python train.py --n_layer=16 --vocab_size=8192 --activation="gelu" --norm="layernorm" --norm_eps=1e-05 --attn_scale=0.177 --bias="none" --optimizer="muon_variant" --beta1=0.9 --schedule="cos"
Each number is 128 + 32 x the weight over its row's rms, rounded and kept within 0 to 255. Layers, rows and columns count from 0. The size above them is the row's rms in percent of the matrix's.

# layer 5 MLP up, 512x128, rms 0.135, rows 421-473, columns 0-63
size [115 101  99  84  93 105  98  96  83 104  99 104 102 110  97 100 101 137 104  95 111 105  96 102  87 101 116  84 106  95 120 111 105 102 104 106  88 104 111 104  93  96  36  98 113 104 106 113  88  74  95 100  94]
[[201 179 108  96  83  91 173 161 122 131 108 101 178 121 125 120 161 150  81  67 105 124 157 107 118  96 163 154 146 161 129 120 147 147 163 130 125 154 111 176 117  71 114 116 101 102 113 160  69 117  97 150 125 123 179 143 155 151 112 120 142  94  92 109]
 [ 57 141 120 125 117 145  79 116 154 116 160 130 158 127 143 113 135 170 154 156 126 160 169 173 143  94 132  86  92 115 151 157  76 103  88  87 135 137 136 135 130 162  88 130 119 155 110  49 156 110 138 111  98 100 153 132  75 129 186 152  66 141  97  78]
 [ 61  88 139 191 117 100 186  96 103 113 142 192 148 168 116 158 147 145 177 123 110 129 106 124 126 174 137  58 150 164  99 111  68 109 171 124 128 126 133 160 138  83 162 128 181 173  88  98 110 139  95 108 156  86 111 127 121 143 116 123  89 105 147 127]
 [165 113 130 119 131 127 126 125 128  86 170 123 171 116 158  83 139 124 162  84 121 110 159 156 183  76  77 190 171 117 146 118 117 132 161 170 143 158 109 145 107 133 176  97 170 162 176  69 127 108 121 133 114  88 150 101 119 139 134  47 151 106  95 104]
 [109 112 112 198 166 109 201 130 130 112 130 124 133 172 126 149 154 121 154 143 157 122 159 142  63 105 168 140 181 113 174 101 144 101 124 170 131  84 149 124 132 151 135 146 163 127  96 114 177 171 111 154 111  98 137 138  82  70 132 159 107 123 187 141]
 [ 99 120 116 120 143 131 121  76 143 140 107 102 118 139 106 209 177 112 150 116 132 122 145 104 109 119  73 133 145 163  77 120 153 125 154 121 147 163 128 118  97  98  95 139  99 127 139  69 122 149 140 102  92 132 169  91 196 175 134 159 109 137 127 104]
 [ 99 179 190 119 120 106 105 147 128 163 122 101 124 151 136 135 149 129 144  73 129 147 166 175  94  45  86 153 121 196 126 133 118 143 127 110 116  84 125 143 122  90 170 104 140 152 111  75  93 191 159  86  83 124 167  95  82 114 136 132  81 133  89  85]
 [144 146 136 116 126 169 144 126  96  97  89 136  95 168 113 183 113 161 101 123 107 113  71 135 148 110 131 107  82 136 125  85 125  85 159 168  91 176  60 127 149 190  70 160  84 224 140 104 166 115 153  91 146  97 151 100 128 123 109 140 137  88 122 167]
 [ 99 131 114 163 148 164 146 106 114 128 163  83 139 146 116 146 152 136 128 144 123 110  96 164 154 103 175 133 107  93 139 119 114 121 127 177 123 148  59 170  83 113 102 129 133 183  88  84 154 165 170 201 134 101 211 132 144 117 166 124 146 123  92 121]
 [140 146 129 141 145  84 150 139 133 151 171 108 109 109 158  79 112  99 121 123 141 119 149 131 125  73 149 128 116 179 158 188 177 175 159 146 163  62  53 165  77  80 138 124 124  86 151 125 144 196 160 111 156 143 122 114 111 148 128 141 124 182 111 106]
 [152 109 115  96 103  56 140  81 164  63  90 101 157 117  97 150  89 187 119 130 105 157  85 135  94 132 131 151 160 138 134  28 148 176 183 121 168  79 138 110 130 137 176  75 143 113 136 126 171  94 150 114 127 200 157 191 124 100 117 140  58 192 118 116]
 [104 120 126 119 136 147 136 112 133 159 112  94 143 169 156 162 154 123 153 114 103 136  77  87 106 118 178  92  77 123  75 119 101 107 163  88 108 157 161 163 128 148  88 121  88 153 138 149 144  62 146 118 112 158 136  77 134 160 167 102 183 140  97 206]
 [136 172  96  96 176 145 134  94  94 132  93 144 124 143  82 117 130 109  85 148 108 141 166 197 218 142 154 124 107 130 114 136 154 134 176 145 151 128  81 130  67 147  84 142  83 129 110 112 125 104 168  93 132 165 115 154 200 188 136 174 168 127 113 117]
 [167 183 113 193 177 116 134 192 153  98 124  82 121 154 143  93  95 108 102  94 105 111 113 108 159 110 128 107 106 123 129 163 137 115 127 193  95 143 106 173  97 150  48 138  78 129 145 135  76 102 161 175 167 145 178 157 164 134 103  60 162 132 141 124]
 [ 97 143  87 113 104 142 113 159 107 128 134 121  74 169 141 157 167 186 116 159 125 174 148 105 174 134 175 124 112 156  84 165 141 123 164 115 122 145  84 191 125 213  94 104 133 133 106 107 135  82 143 179 108  86 141  81 135 157 205  98 193 120 136 174]
 [155  94 164 103 182  96 162 138 149 193 144 202 146 147  84 192 174  92 122 151  88 101 154  69 143 123 114 127 176 164 143 135 130 106 140 132 125  87  89 146 145 131 114 114 136 142 142 162 138 141 105  77 120  93 168 115 170 120 147 144 119 161 158  91]
 [134 185 145 120 157 107  83  94  87 144 137 112  79 153  65 143 143 107 124  83  95 149 153 152 168  91 160 149 112 167 113 101 167 134 126 143 112 187 108 143  70 101 133  76  94 157  79 159 103 146 154 140  91  93 123 139 204 147 134 198  93 179 102 138]
 [148 155 163  96 128 113 118 125 132  93 109 210  80 142 190 155 193 143  92  97 220 123 145 111 144  98 174  67 130 138  85  59 134  87  89 129 164  70 152 150 142 123 156  99 141  81 122  72 109 136 115 122 148  68 165 133 109 139 179  99  81 136  83 132]
 [101 114 125 124 128 147 150 108 123 164 160 115 109 134 133 220 171 106 130 138  98 146 167 109 141 129 113  97  84 134 181 134 166 134 173 138 137  71  92 148 129 120 131 116 141 149 133  38  83 148 121 115 184  65 176 119 126 158 115 125  70 161 103  78]
 [152 111 111 155 166  98 170 117 125 116 145 165  95 117 122 149 106 155 128 111 149 154 144 124 183 103 177  66 102 115 116 158 119 150 141 126 185 121 109 193 151 163 106 144 118 150 145 151 153 158 215 197 209  63  96 103 139 147 186 182 135 116  78 186]
 [167 103 199 167 125  68 154 149 103 135 131 100 123 153 111 120 137 100 165 114 102 149 131 142 155 117 147  80 176  75 178 106 139 107 109 128 109  91  91 157  93 164  88  92  96 145 145 177 147 109 209 125 179 107 146  73 174 155  45  93 119 161 141 147]
 [113 156 101  87 139 102  95 147  71 158 110 171 100 105 127 114 174 129 114 101 123 195 142 154 133  98  96 150 108 174 103 119 166 143 153 161 174 133  41 125  99 129  64 131  84 118  90  99 170 220 137 142 131  65 144 106 168 117 163  93 108 148 138 107]
 [ 56 181 141 113 191 138 150 126 128 135 138 123 133 100 125 170 180 131 149 154 105 162 125 151 105  75 114 147  95 182 135 122 107 140 192 138 128 113 177 134  81  98 102 174 139 158 155  96 112 144 134 148  91 174 135 116 114 165 198 182  78 153 164 125]
 [160 162 150 144 139 130 106 142 108 170 138 168  92 109 142 108 186 103  93 161 149 100  92 200 157  52 184 139 103  80 116 115 141 139 117 157 113 139 175 157 134 157 176 132 117 125  78 155 151 125 101 119 107  91 168  83 190 133 125  97 165 108 121 124]
 [137 118  43 181  84 115 129 173 132  86 106  96 142 150 133 167 111 136  96 181 128 148 141 171 162 148 144 147 101  61 140 108 119 137  54 124  99 117 124 121 128 109 147 145 140 149 138 124 111 106 115 107  97 145 157 103 148 194 162 178 116 174 192 127]
 [ 89 102 124 117 158  91  98 135  46 182 129 142 124  94 152  89 146 159 116 164 156 111 123 128 127  86 131 144  96 143 120 125 155 114 172 158 168 107 196 163 146 173 145 139 101 179 151 118 107 177 109 117  90 154 172 147 158 175  83  84 181 158 162 135]
 [ 85 108  90  90 147 144 124 111 131  88 119  86 113 177 135 148  93 163 163 135  93 153 186 109 196  84  69 121 147 193 165 126 108 155 119 151  90 113 131 101 147 120 128 100  74  95 103  92 137 178 145 136 123 150 123 102 104 134 156 123 140 139 103 130]
 [123 145 170  76 159  97 110 119 124 143 149 141 175 170  62 160  99 247  97 113  92 150 103  76 165 151 104 172 101 139 104 154  84 142  91 185 135 137 178 157 139 152 117  61  99 142 157 118 111 146 152  70 157 161  80 116 155 112 176  58 141  80 128 162]
 [128 134 104 100 154 165 102 122  99 182 118  64 119 141  60 142 147 103 153 105  78 173 117 120 162 168 103  90 140 125 110 113 158  79 105 117  98 116 156 175 111 131 140 133 136  99 128 129 150 106 208 169 110 133 162 129  61 147 152 181 118  93  86 123]
 [204 116  74 110 158 175 112 109 142 146 107 159  98 128 183 155 124  86 113 155 146  96 163 147 152 128 135 183  44 170 117 168  99 176 134 131 194 158 144 162  98  94  92 114 104 169 149 124 131 194 154 131 153 175 132  95 122  97 147 129 202  74 173 140]
 [115 128 122  97 125  77 143 110 135 178 153 113  84  97 149 158 160 130  90 139 103 155 155 153 107 132 195 109 107 119 191 168 117 119 180 158 144 126 148  84 164 140 187 133 130 124 165 122 144 177 206 146 122 126  90  69 130 120 188 112 150 194 114 153]
 [183 149 129 145 160 114 134 129 167  84 196 164 119 137 141 130  78 135  96 157 138 122 130 134 142 140  94 129 153 120 135 162 107 159 132 157  90 142 150 114 124 139 107 141 106  75 104  97  84 108 179 130  66 128 134 128 162 128 171 155 145 163 176  59]
 [117 124 137 126 116 157 132 170  68  87 148 106  69 110 125 121  86 170 109 164 191 155 120 132 168 105 122 105 101 105 155 157 166  77 136 115 114 195 157  82  83 147 118  65 105 142 201 152  85 131 130 155  99 150 170 158 178  94 112 116 131  98  88 147]
 [ 99 119 171  51 132 188 146 116 183 106 163 121  92 171 178 164 147 147  89 110  65 131  68 122 121  89  95 140 157 119 127 102 152 120  90 111 107 112 115 128 114 159 127 119  88 162 148  54 152 123  96 106 121 104 128  75 177 156 162 122 104 169 127  91]
 [142 116 113 163 127  78 107 121 143 136  73 139 166 137 103 109 140  98  89  79 101 157 108 142 139  65 159 169  94 168 166 102 134 162 141 118 183 127 167  88 176 128 124 112 108 176 153 103 137 134 154 121 134 147 142 173  99 163 138 141 129 100  75  36]
 [123 118 114  96 130  95 125 128 115 153 123  98 167 132 134 140 177 120 161 153  93 106 161 171 147 112 213 163 131 111 156 124 120 130 164 182 101 173 106  93 150 122 118  71 144 199 119 124 142 166 172 127 154 181 160  62 126 154 101 119 171 116 109  97]
 [119 171 119 184 125 154  91 171 117 146  96 101 100 138  71 148  63 179  37 165 102 121 154 132 137 130  90 117 110 131 110 166  74 116 121 130 133 188 168 119 152 149 130 103 213 149 122 169 135  85 141  89 123 126  73  96 113 134 150 113 136 160 168 162]
 [ 85  95 100 145 119 147 102  86 151  88 124 145 195 153 115 119 127 187 123 133 128 154 171 172  77 113 106 147 162 156 162 107  74 132 173 106 117 115 162 165 139 165 131  88 138 151 164  18 125 110 106 204  50 134 176 130  89 106 169 106 106 115 130 105]
 [152 163  69  85 116 182 180 120 120 120 153 110 114 144 171 184 159  71 153 123  73  71 142  79 123 166  78  97 139  52 115 201 137 156 154 139 127 154 160 145 123 164  79 121 131  89  71 158 155 104 128 135 114 139  99 122 137 150 182 187 115 106 122 158]
 [173  70 105 147 110  85 119 151 129 132  96  67 170  75 131 138 111 122 114 115  96  90 108  92 117  70 185  75 141 126 143 141 171 135 109 172 121 130 103 103 148 146 164  98 161 138 153 130 116  87 174 164 115 140 198 133 164 162  79  73 153  92 113  73]
 [207 148 143 129 107  76 104 106 156 145  83 113 191 113 140 102 122  91 104 165  98 173 133  44 173 143 122 128 131 143 131 138 104 153 160 110 175 173 165 144 161  94  94 124 177  96 119 125 146 145  64 109 124 143 126  84 153 123 164 114 189 130 121 132]
 [128 122 103 177 157 126 105 126 114 124 112  91 141 157 139  86 156 119  98 179  83  96 161  58 115 119  97  88 116 110 161 155 157 113 135 128 153 145  81 126  51 144  91 140 180 145  68 112 174  78  58 159  86 118 143 123 180  94 175 105 151  48 160  66]
 [177 133 141 138 143 110 138 141 117  95 102  91 137  93 105 116 163 153  75  93 112 108  99 117 117 180  66 107 119 102 103 139 143 182 137  94  78 112 128 182 168  94 209  97 145 172 113 103  71 178 105 144  74 107 151 111 134 113 164  83 162 155 119 151]
 [131 127  92 165  90 164 140  49 114 129 150  80 150 149 183 159 116 118 132 130 129 138  76 104  77  66 135 144 154 128  96  78 161 109 123 152  79 104  84  70 113 190 119 119  92 187 136 133 147  67 112 170  97 130 176 184  80 138 119 177 115 119 125 121]
 [155 139  86 137 120  83 130 126 117 168  95  89 124  94 110 119 169 106 145 184  93 108 163 128 163 109 198 128 151 100 191 132 151 120  80 147 103 125 131 191 128 133 113  95 163 144 117 171 156 123 191 133 157  96 142  75 166 124  81 103 118 134 106 183]
 [ 93 164 121 124 119 166 107  34 120  96 125 103 136 135  91 138 155 155 117 198 102 145 109  82 124 136 108 101  99 114 129 149 143 154 157 131 120 151 163 110 104 166 155  67 114 127  93 159 174  79 113 139  18 132 144 144 156 155 129 153 151 171 179  97]
 [147 120 158 138 134 148  77 195 132 127 148 125 117 133 126 124 116 175  98 131 134  89 157 142 159 135 108 105 144  95  85  97 112 138 137 176 150 153 130 140 145 153  98 202  97 101 110  88 187 112 133 136  78 119  82 141 156 163 221  84 144 111 161 102]
 [138  90 118 110 179 152 141 166 130 132 135 140 139 189 159 149 108 139 143  96  75 184 178 103 149 151  73 102  78 149  82 165 133 106 167 141  84 155 136  97 121 120  74 185  64 117  91 118 108  96 157 126  87  33 175 100 127 148 207 158  89 128 176 104]
 [ 69 142 135 118 141 141 105 131 121 152 150 137 173 169 163 106 127 103  91 130 115 161  87 137 125 122 141 125 135 126 163 144 118 133 132 123 145 220 152 114 118 171 163 103 144 151 173 106 112 179  80  91  50 148 175 136 157 111 131 123 204  87 132  86]
 [143 141 101 100 162 167 143 140 151 122 140 164 104 173 155  98 147  78 137 161  57 172  87 102 171 120 144 114 158 152 174 100 116 103 118 182 106 165 162  86 118 170 161  86 145 109 148 167 135 161 100 171 118 134  86 136 128 123 203  70 137 122 115  88]
 [125 126  92  79 160  96 108 183 129 141 154 109 145 105 117 120 130 100  87 141 109 167 176  92 139  96  76 149  73 114 167 124 173 158 142 221 145 100 137 114 124 162 107 104 115 111  80 136 155 164 128 167 161 144 151  79 196 129 169  98 178 149 138 113]
 [119 110 100  80 112  66  94  90 177 110 103  87  91  69 109  82 184 127  98 165  91 108 124  83 111  99  85 147 152 132 116 105 149 129 150 147 111  55 102 131 132 182 184  89 135 114 133 134 128 175 158  91 119 138 195 131 137 120 116 113 156 159  76 132]
 [139 117 162 118 147  91 138 139 112 115 101 131 159 159 142  96 165 130 121 100 130 140 151 186 148  89  87 152 100 144  69  60 137 127 137 155 162 133 125 113 169 139 141 124  97 214 130 140 117 169 119 157 166 160 161 116 115 174  97  46 142  66  99 154]]
# layer 5 MLP down (transposed), 512x128, rms 0.0635, rows 421-472, columns 0-63
size [109  97  97  88  91 108  92  91  76  99  94 106  95 121  96 105  95 147 101 105 110 110  93 101  80 103 130  75 100  89 119 113 100  86  99 109  78 105 108 104  79  92  43 113 104 112  98 104 102  69  95 100]
[[ 89 133 128 169 141 110 124 104 127 116 132 170 156 130 155 144  82 141 111 168 165  73 106 147 112 140  95 122 120  93 150 107 140 100 128 133 104 141 127  77 135  83  95 120 156 170 139 108 184 175  98  73 141 129 123 142 145 125 142 107  70 129  99 149]
 [179  85 138 147 200 126 146 113  91 148 136  85 108 156 145  97  98 129 109 146 155 159  72  97  88 168 153 166 119 137 111 138 220 110 148 137 170  56 160 167 132 137 147 128 146 118 128 192 112 140 138  58 177  87 115 112 151 135 154  77 163 103 144 151]
 [152  65 182 173  95 120 105 141 116 136 148 179 162 167 156 134 128 162 173 121 139 161 115 108 161 132 109 118 147  95  87 133  80 108 119 118 172 121 122 153 147 138 119 118 175 160 101 123 122  81  70 178 148 117  53 136 153 137 110  94 132 120 157  87]
 [105 136 119 155 162 107 154 100 122  66 160 103 132 197 140 148 127 128  69 159  62 127  84 103 109 201 154 142 128 117 138 134 130 155  61 142 152 177 164 145 112 136  74 137  86  82 105 172 123  98 116  98 135 156 126 131 149 117 146 214 163 146 121 139]
 [123 177 134  76  86 152  87 168  89 109 109 105 119 142 146  81 107 101 165 115 112 164  97 134 141 155  99 171  97 158  46 129 113 115 154 106 106 111  86 129  90 105 170 128 106 175 140 195  78  61 184  55 117 148 135 132 146 129 118 112 111 159  84  98]
 [171 131  88  98 100 104 150 107 151 109 125 154  95 197 151  94 166  99 138 148  87  83 133 159 100 158 133  87 177 130 135 100  87 102  76 102 130 111 161  96 132 115 118 116  81 100  90 132 112 190 155 137 120 193  86 184 110 142 169 110 152 154  87  90]
 [181 163 144 139 116  80 152 103 146 127 117 105 176 106 131 120 119 103 130  81 162 128 113 102 156 136 119  98 117  82 151 106 131 133 105 161 103 144  91 135 196 176 111 120  64 162 166 148 138  74 132 164 171  70  84 200 188 130 119 116 130 108 108 130]
 [185 143 170 153 173 105 169 134 122 167 176 167 138 122 107 128 104 177 138 125 105 159  97 115  97 175 127 112  73 139 169 139 103 113 115  99 147 169  98 118 191 121 167 213 150  64  60  83 148 134 119 121 175 118  66  90  73 163 147 134 153 157 114 128]
 [174  76 141 140 122  90 127 153 145 137 152 111 165 144 173  63  96 169 144 150  65 161 125 137 131 114 114 138 145 174 165 168 177 109 162 121 154  98  84  80  39 185  27 118 131 117  69 148 161 113 151 172 161 127  94  85  97 125 106 115 142 146 158 109]
 [113 170 124  81 167 167 206 131 175  65 129 163 161 164 122 123 120  95  70 124 116 152  74 138 136  92 116  79 161 123  96 154  79 100 133  50 115 154 153 128 206 154 121 108 143 162 103  74 101 199 110 186 153 113 130  94 145 126  81 160 115  96 124 129]
 [127 145 137 130 154 200  96 173 116 170 155  96 144  71 123 137 126 152 176  43 189 132 137 142 128 154  93 147 142 125 128 177  96  35  44 116  98 150 141 113  78 159 107 135 148 124 163  91 110 120 153  89 155 145 104  88 124  87 161 117 164  95  96 176]
 [150 128 134  87  69  74 102 161 122 180 175 156 152  65  89 132 149 118 135 121  97 116 143 170 123  85  84 170 139 165 150 139  75 124  91 140 110 145 109 121  76 138  88 168 108 144 176 136 139 156 118 147 148  95  82 106 126 130 131  55 115 141 130  68]
 [147 122 133  68  67 133  96 112 162 149 161 138 158 110 178  35 110  65 130 130  81 156 143  77 149  75 175  92 114 165 113 144 143 125 110 149 167 129 107 189 116  76 132 102 117 121 139 152 110 126  82 169 148  84 140 143 101  85  92 172 114  58 107 122]
 [179 138 183 136 119 182 194 156 125 122 174 140 130 141 123 134 142 108 146 147 124 162 119 124 141 188 151 146 142 107  76 169 146 156 121 105 150 131 160 186 155 142  83 118 169 151 123  55 110  82 153 138 100 128 135 140 144 132  70 136  72 148 169 104]
 [175  77 158 115 152 133  57 121 151 116 180 128 123 102 140 110  84 123 129  89 142  96  80 176 110 129 146 169 127 103 130 122 128 150  79 143  97 117 132 101 126  81 155 118 128 153 239 123 130 163  81 121  86 161 102 127 151 118  86 148 136 136  97  91]
 [103 145  85 106  54 141  51 117 127 101 132  76  54 161 184  47 134 111  79 137 145 182 134 163  94 165 159 123 171  99  90 135 140 134 119 104 139 151 148 155 128 128 179 123  82 134 123 115 119  87 119 215 129 112  86 138 133 152 115 190 154 116 118 188]
 [122 117 159 135  75  85 193 139 130 113 124  96 159 130 102 129 140  92 161 138 133 144  96 145 130  87  57 149 120 137 111 114 127 138 130 149 150 160 156 119 164 173 120 148 135 136 215 108  90  97 186 159 130 170  91 120  79 139 118 170 132  94 142 115]
 [102 160 122 143 160 138 126  71 148 168 124 170 172 112 186 144 123 140 127 122 111 138 229 104 138 115 130 107 147  75 143 126 105  82 175 111 112 137  70  93 148 118 173 113 164 128 120  68 110 160 171 123 114 131 113 171 181 137  94 143 175  65 119 113]
 [164 115 118 149 107 148  96 155 166  95 153 138 157 162 118 180 159 120 100 171 164 111 144 154 101 149 127 125 110  48 100  99 133 149 172 111 167 122 112  81 169 165 108 142 150 136 108  48 163 166 100 146 213 110 118 128 146 137 103  81 119  72 164 115]
 [171 164 151 166 178  71  97 165 169 157 126  96 147  89 144 147 169 141 109 141  75 125  66 127  85 114 153 154 114  84  68 158 115  78 173 128 137 106  81 169 135 104  89 120 103 136 198 166 127 143 152 150 165 172 107 152  87 129  93 113 140 131 168 124]
 [ 83 126  92 139 179 108 126 164 130 108 157 168  99 127 138 180 168 176 131 124 135 112 109 163  60 117 157 142  79 146 124  99 141 103 166 109 126 131 199  77 146  74 150 147 155 107  89 117 133 151  85 107 114 143 146  86 165 146 133 145 148 120 101 118]
 [ 80 135 148 142 136 131 107 114 118  93 145 109 126 111  87 117 108 117  73  79 226  95 132  83 105 170 178  53 113  48 142 149  90  92 113 133  94 181 113  99 179 123 139 127 167 148 152 115 140 122 209 149 137 136 129 146 146 145 173 120  88 110  35 145]
 [137 137 117 203 143 125 139 115 135 132 120 125 148 134 115 106 194 118 120 140  96 188 154 100  77 124  85 110 134 170 110  73 140 101 120  85 169 109 145 111 159 144 111 152 164 150 114 129 146 133 216 146 119 157 117 148 124 127  67 134 164 135 144 103]
 [ 57 143  68 156  95 108 113 128 128  64 144 128 152  72 107 127  84 137 185 126 148  98 167 108 118 157 137 139 109 141 137 106 129 132 131  77 130 115  98  52 127 125 111  86 134 132 113 110 107  60 118 149 136 108  90 128 154 151 172 194  86 143 186 136]
 [131 129  78 183 114 140 100 124 131  90 102 115  81 101 127 159 109 105 175 114 183 139 133 166 144  94 137 173  56  95  97  56 128 141 128 118  71 101  73 174 163  82 128 142 106 157  84 151  65 149 149  86 132 148 124 132  90 169 121 157 129 202 149 110]
 [122 127 157  80 127 108 147  87  83 117 135 144  67 167 195  63 206 210  81  83 126 119 142 196 126 119 103 139 112 153 118 108 165  96 121 150 107 102 142  94 106 133  95 110 117 137 123 145  92  85 160  62 143 123 154 216 140 163 138 115 116 110 152 137]
 [123 154 147  74 159 146  74 117 145 145 142  67 143  78  20 130 112  91 145 163 105 173 132 121 181  95  78 141 165 122 166  90 133 199  87 113 178 136 103 106 108 131 155 136 118  73 126 132 130 162 186 138 161  98 144 110 187 132 158 151 141 133 147 115]
 [ 96 169 144  65 137 118 155 139 107 141 113 122  75 137 151 120 132 107  69 128 147 146 102 133 135 146 111 146  51 176 108 210 104 155 144 125 117 107 146 159 159 106 126 145 165 120 168 143  64  70 125  83 128 108 106 115 152  86  82 114 158 124 112 175]
 [121 125 189 195 119 182 125 151 143 109  75 173 125 145 184 119 119 130 152  81 136  80  69 117 104 117  70 111  98 155 142 139 123  95 141 160 138  96  97 135 142 202 125 107 165 155 155 140 143 114 105 106 161 173 139 128 187  89 120 153 144 141  97 133]
 [146 146  73 138 110 134  93 114 152 124 120 111 148 103 150 165 181 131 113 151 104  62 128  81 202 114 159 158  97 101 107 144 171 149 130  80 183 107 161 151 100 127 135  83  93 131 167 135 130 144 143 133  65 119 128 141 116 152  89 186 136  72  94 113]
 [186  87 149 149 138  85  99 153 127 168 123 102 106  84 174 105 145  69 107 152 175 148 154 117 129 126 189 120 155 183 207 130 130 134 148 140 156  89 188  96  89  94 139 164 118 147 202 133 124 129 141 198  87 158 129 120 111 152 135  84 185 170  93 127]
 [107 113 132 119  79 162 131 163 135 128 152 104 151 156 107 122 101 126 124 110 139 135 189 192 157 174 173 117 179 123 130 140 113 119  63  83 139 140 104 139 112  68 107 131  90  90 119 126 105 132 107 134 173 153 107 167 176 132  74 166  92 125 105 171]
 [150 115 110 104  97  44 165  75 178 206 125 141 202 140 156  81 171 101 136  81  59  95 150  99  51 167 119  99 111 161 134 130 134 163 161  98 142 140 117 157 144 112 145  99 142 108  90 124 158 112 102 167 160 117  67 101 109 133 120 133  64 159 142 101]
 [ 50 121 149 178 163 115 152  91 101 113 140 103 190 157  85 105  84 168 136 128 106 139 159  81 101 150 153  85 152 100 135  88 106 127 165 130  79 123 130 164  83 186 141 118 154 168 162  94 142 139 145  46 132  62 174 109 101 168 131 147 146 140  96 102]
 [165 124 118 173 160  85  58 169 104 131 123 133 152  99 137 138  82 126 114 112 131  70 136 141 164 126  75 181 137  86 138 108 116 225 115  89 112  78 138 151 111  96 114 153 120 138 151 170 136 117  76 153 152  61 119 106 143 214 138 133 102  92 151 155]
 [142 164 105 154 239 113  74 143 111  50 139 138 150 131 109 136 145 148 126  83 116 131 149  90 125 130  91 174 138 117 123 102  61 154 144  78 133 114 154 111 166  74 122  98 153 205 128 123 102 165 112  89 144 146 127 136 143 156 128  97 122 160 113 151]
 [116 105 120 192 145 102 130 123  58 106 139  92 122  89 166 126 110 135 149 163 128 177 170 128 144 102  78 149  98 107 114 132  65 152 133  84 143 122 174 117 149 147 171 114 112  94  94 170 128 166 103  97 150 133 161 120  88 112  59  76 177 150 148 104]
 [157  71  88 168 194 107  92 142 124 130 139 115  76 162 100 142 146 112  90 131 101 158 148 131 111 146 175 125  79 130 176  98 165 119  42  63 111 194 152  79  76 116  87  89 126 122 128 102 191 110 121 114 154 105 119 118 170  85  77 111 100 181 139 146]
 [154 158 119 135 133  52 140 151 137 107  93 153 118 160  91 126 114 156 138 100 212 128 191 181 162 139 107 114 119 193 158 124 129 121 140 133 140 186 200 112 119  81  91 173 116 102 125 132 102  89  96 147  76  96 152 132 156 120 138  46 170 155 141 191]
 [178 152  51 105 127 181 176  93 136 111 126 160  84 167 156 202 128 170 118 113 109 129 152  56 106  94 134  88 149 135  90 163 101  94 144  66 109 152 146  66  98 143 104 142 119 136  75  99 148  92 139  94 104 158  99 145  56 121 112 145  84 113 151 150]
 [180  80 125 145  84 143 140 153  89 145 167  82  90 160 109 102  82 202 151 114 147 104 120 107 154 102  81 125 117  92 148 143 141 101  60 126  79 115 103 101  82 144 137 134 142 151 158 117 167  87 152 140 152 132 112 124 166 176 131 114  95  97 100 106]
 [115 114  85  92 156  59 133 119 133 155 114 110 151 139 140 137 113 115 175  82 194 154 152 193 148 129 124 126 117 143 139 143 165 137  98 149 132 110 142 100 192 139  82 113 104 126 128 168  60 141 152  81 133 124  79 153  82 141 125 153 127 159 113 161]
 [ 75 146 110 148  73 106  97  87 143 196 139 152 139 142 140 114  88 106 126 161 104 132 154 163 169 103 136 109 145 146 119 175  97  92 112 180 184 129 110 116 140  98  39 150 113 105 169 169 154  98 103 126 178 160 124 143  87 123  50  98  79  87 153 121]
 [150 126 116 109 133 102 145  74 100 172 121 133  88 136 133 137 138 194  81 156 143 148 158 163 164 153 153  84 126 151 108 137 193 117  74 158 119 179 138 170  74  92  91 121 179  97 133 133 176  94 141 116 177 145 166  85 161  66 187 113 168 120 191 103]
 [104 137 161 170 168 115 120 126  92  91 164 132 139 153 125 181 130 142 110  63 139 147  85 145 136 133 155 186 184 111 105 120 123 108 168 127 109  91 139  80 151  90 100 138  61 128  85 115 120 145  69  96 124 189 152 171 122 112 144 106 177 180  85 143]
 [174  55 145 122 154  86  87 180 154 150 111 178 166 145 137 102 113 154 166 142 157  78  82 177 103 127  98 134 147 127 165  99  79  93 114 133 165  86 146 108 153 141  57 179  93 117 180 116 148 165 111 118 146 184 134 102 124  95  71  92 107 103 118  74]
 [175 123 121 124 189  85 130  93 122 166 163 106 136 134  85 147  73 147  85 106 128 124  74 126  93 166 126 201 137 168 185 146 144 106 139 130 135 147 146 165  93 140 176  68 124  77 149 109 117 141 184  72 140 141 120 124 134  76 160 109 228 144 114 142]
 [162 177 110 114 116 127  97 102 148 120 106  93  67 139  77 150  53 143 121  90 151  95 179 102 138 118 152 142 196 126 165  89 121 151 125  86  99  51 137 121 138 106 125  94 171 141 148 135 140  89  54 137 175 177 139 103 129 132 125 123 144 126  95 170]
 [112 111 137 100 138 129 104 126 140 136 104  90 147 106 118 136 125 163 133 104 140 122  47 165  94 107 127 180 145 167 110  98  87 159 154 135 154 140  70 149 160  98 146 119 201 138 199 164 105 103 126 121 162  50  96  79 137 101 120 139 100 105 147 102]
 [ 98 177 128 107 130 151  96 110 162  88 114 129  50 152 112 144 164 112 158 157 130 193 155 172 149  80 134 140 191 156  85 202  99 103 220 124 126 102 129 124 144 119 139 120 134 139 117 172 153 165 128 117 164 100 136 140 101  64 111  61 116 210 110 124]
 [152 172 138 128 110  79  81 145 137 135 157 104 189  68 111 107  84 148 129  81 159 104 126 186 126 123 117 171 143 139 128 156 118 134 104 105  77 148 123 152 101 124 211 139 127 157 120  65  71 120 106  89 145 150  50 147 136  57 111 150  81 128  86 112]
 [141 149 135 169 140 146 102 133 116 126  96 158 126 161 106 153  70 183 166 102 137 140  81 182 106 119 101 143 133 115 153 210 132 156 130 149 167 148 144 120 138  72 156  76 162  78  60 142 140  87 125  94 163 138 143 123 132 130 156 130  72  93 126 152]]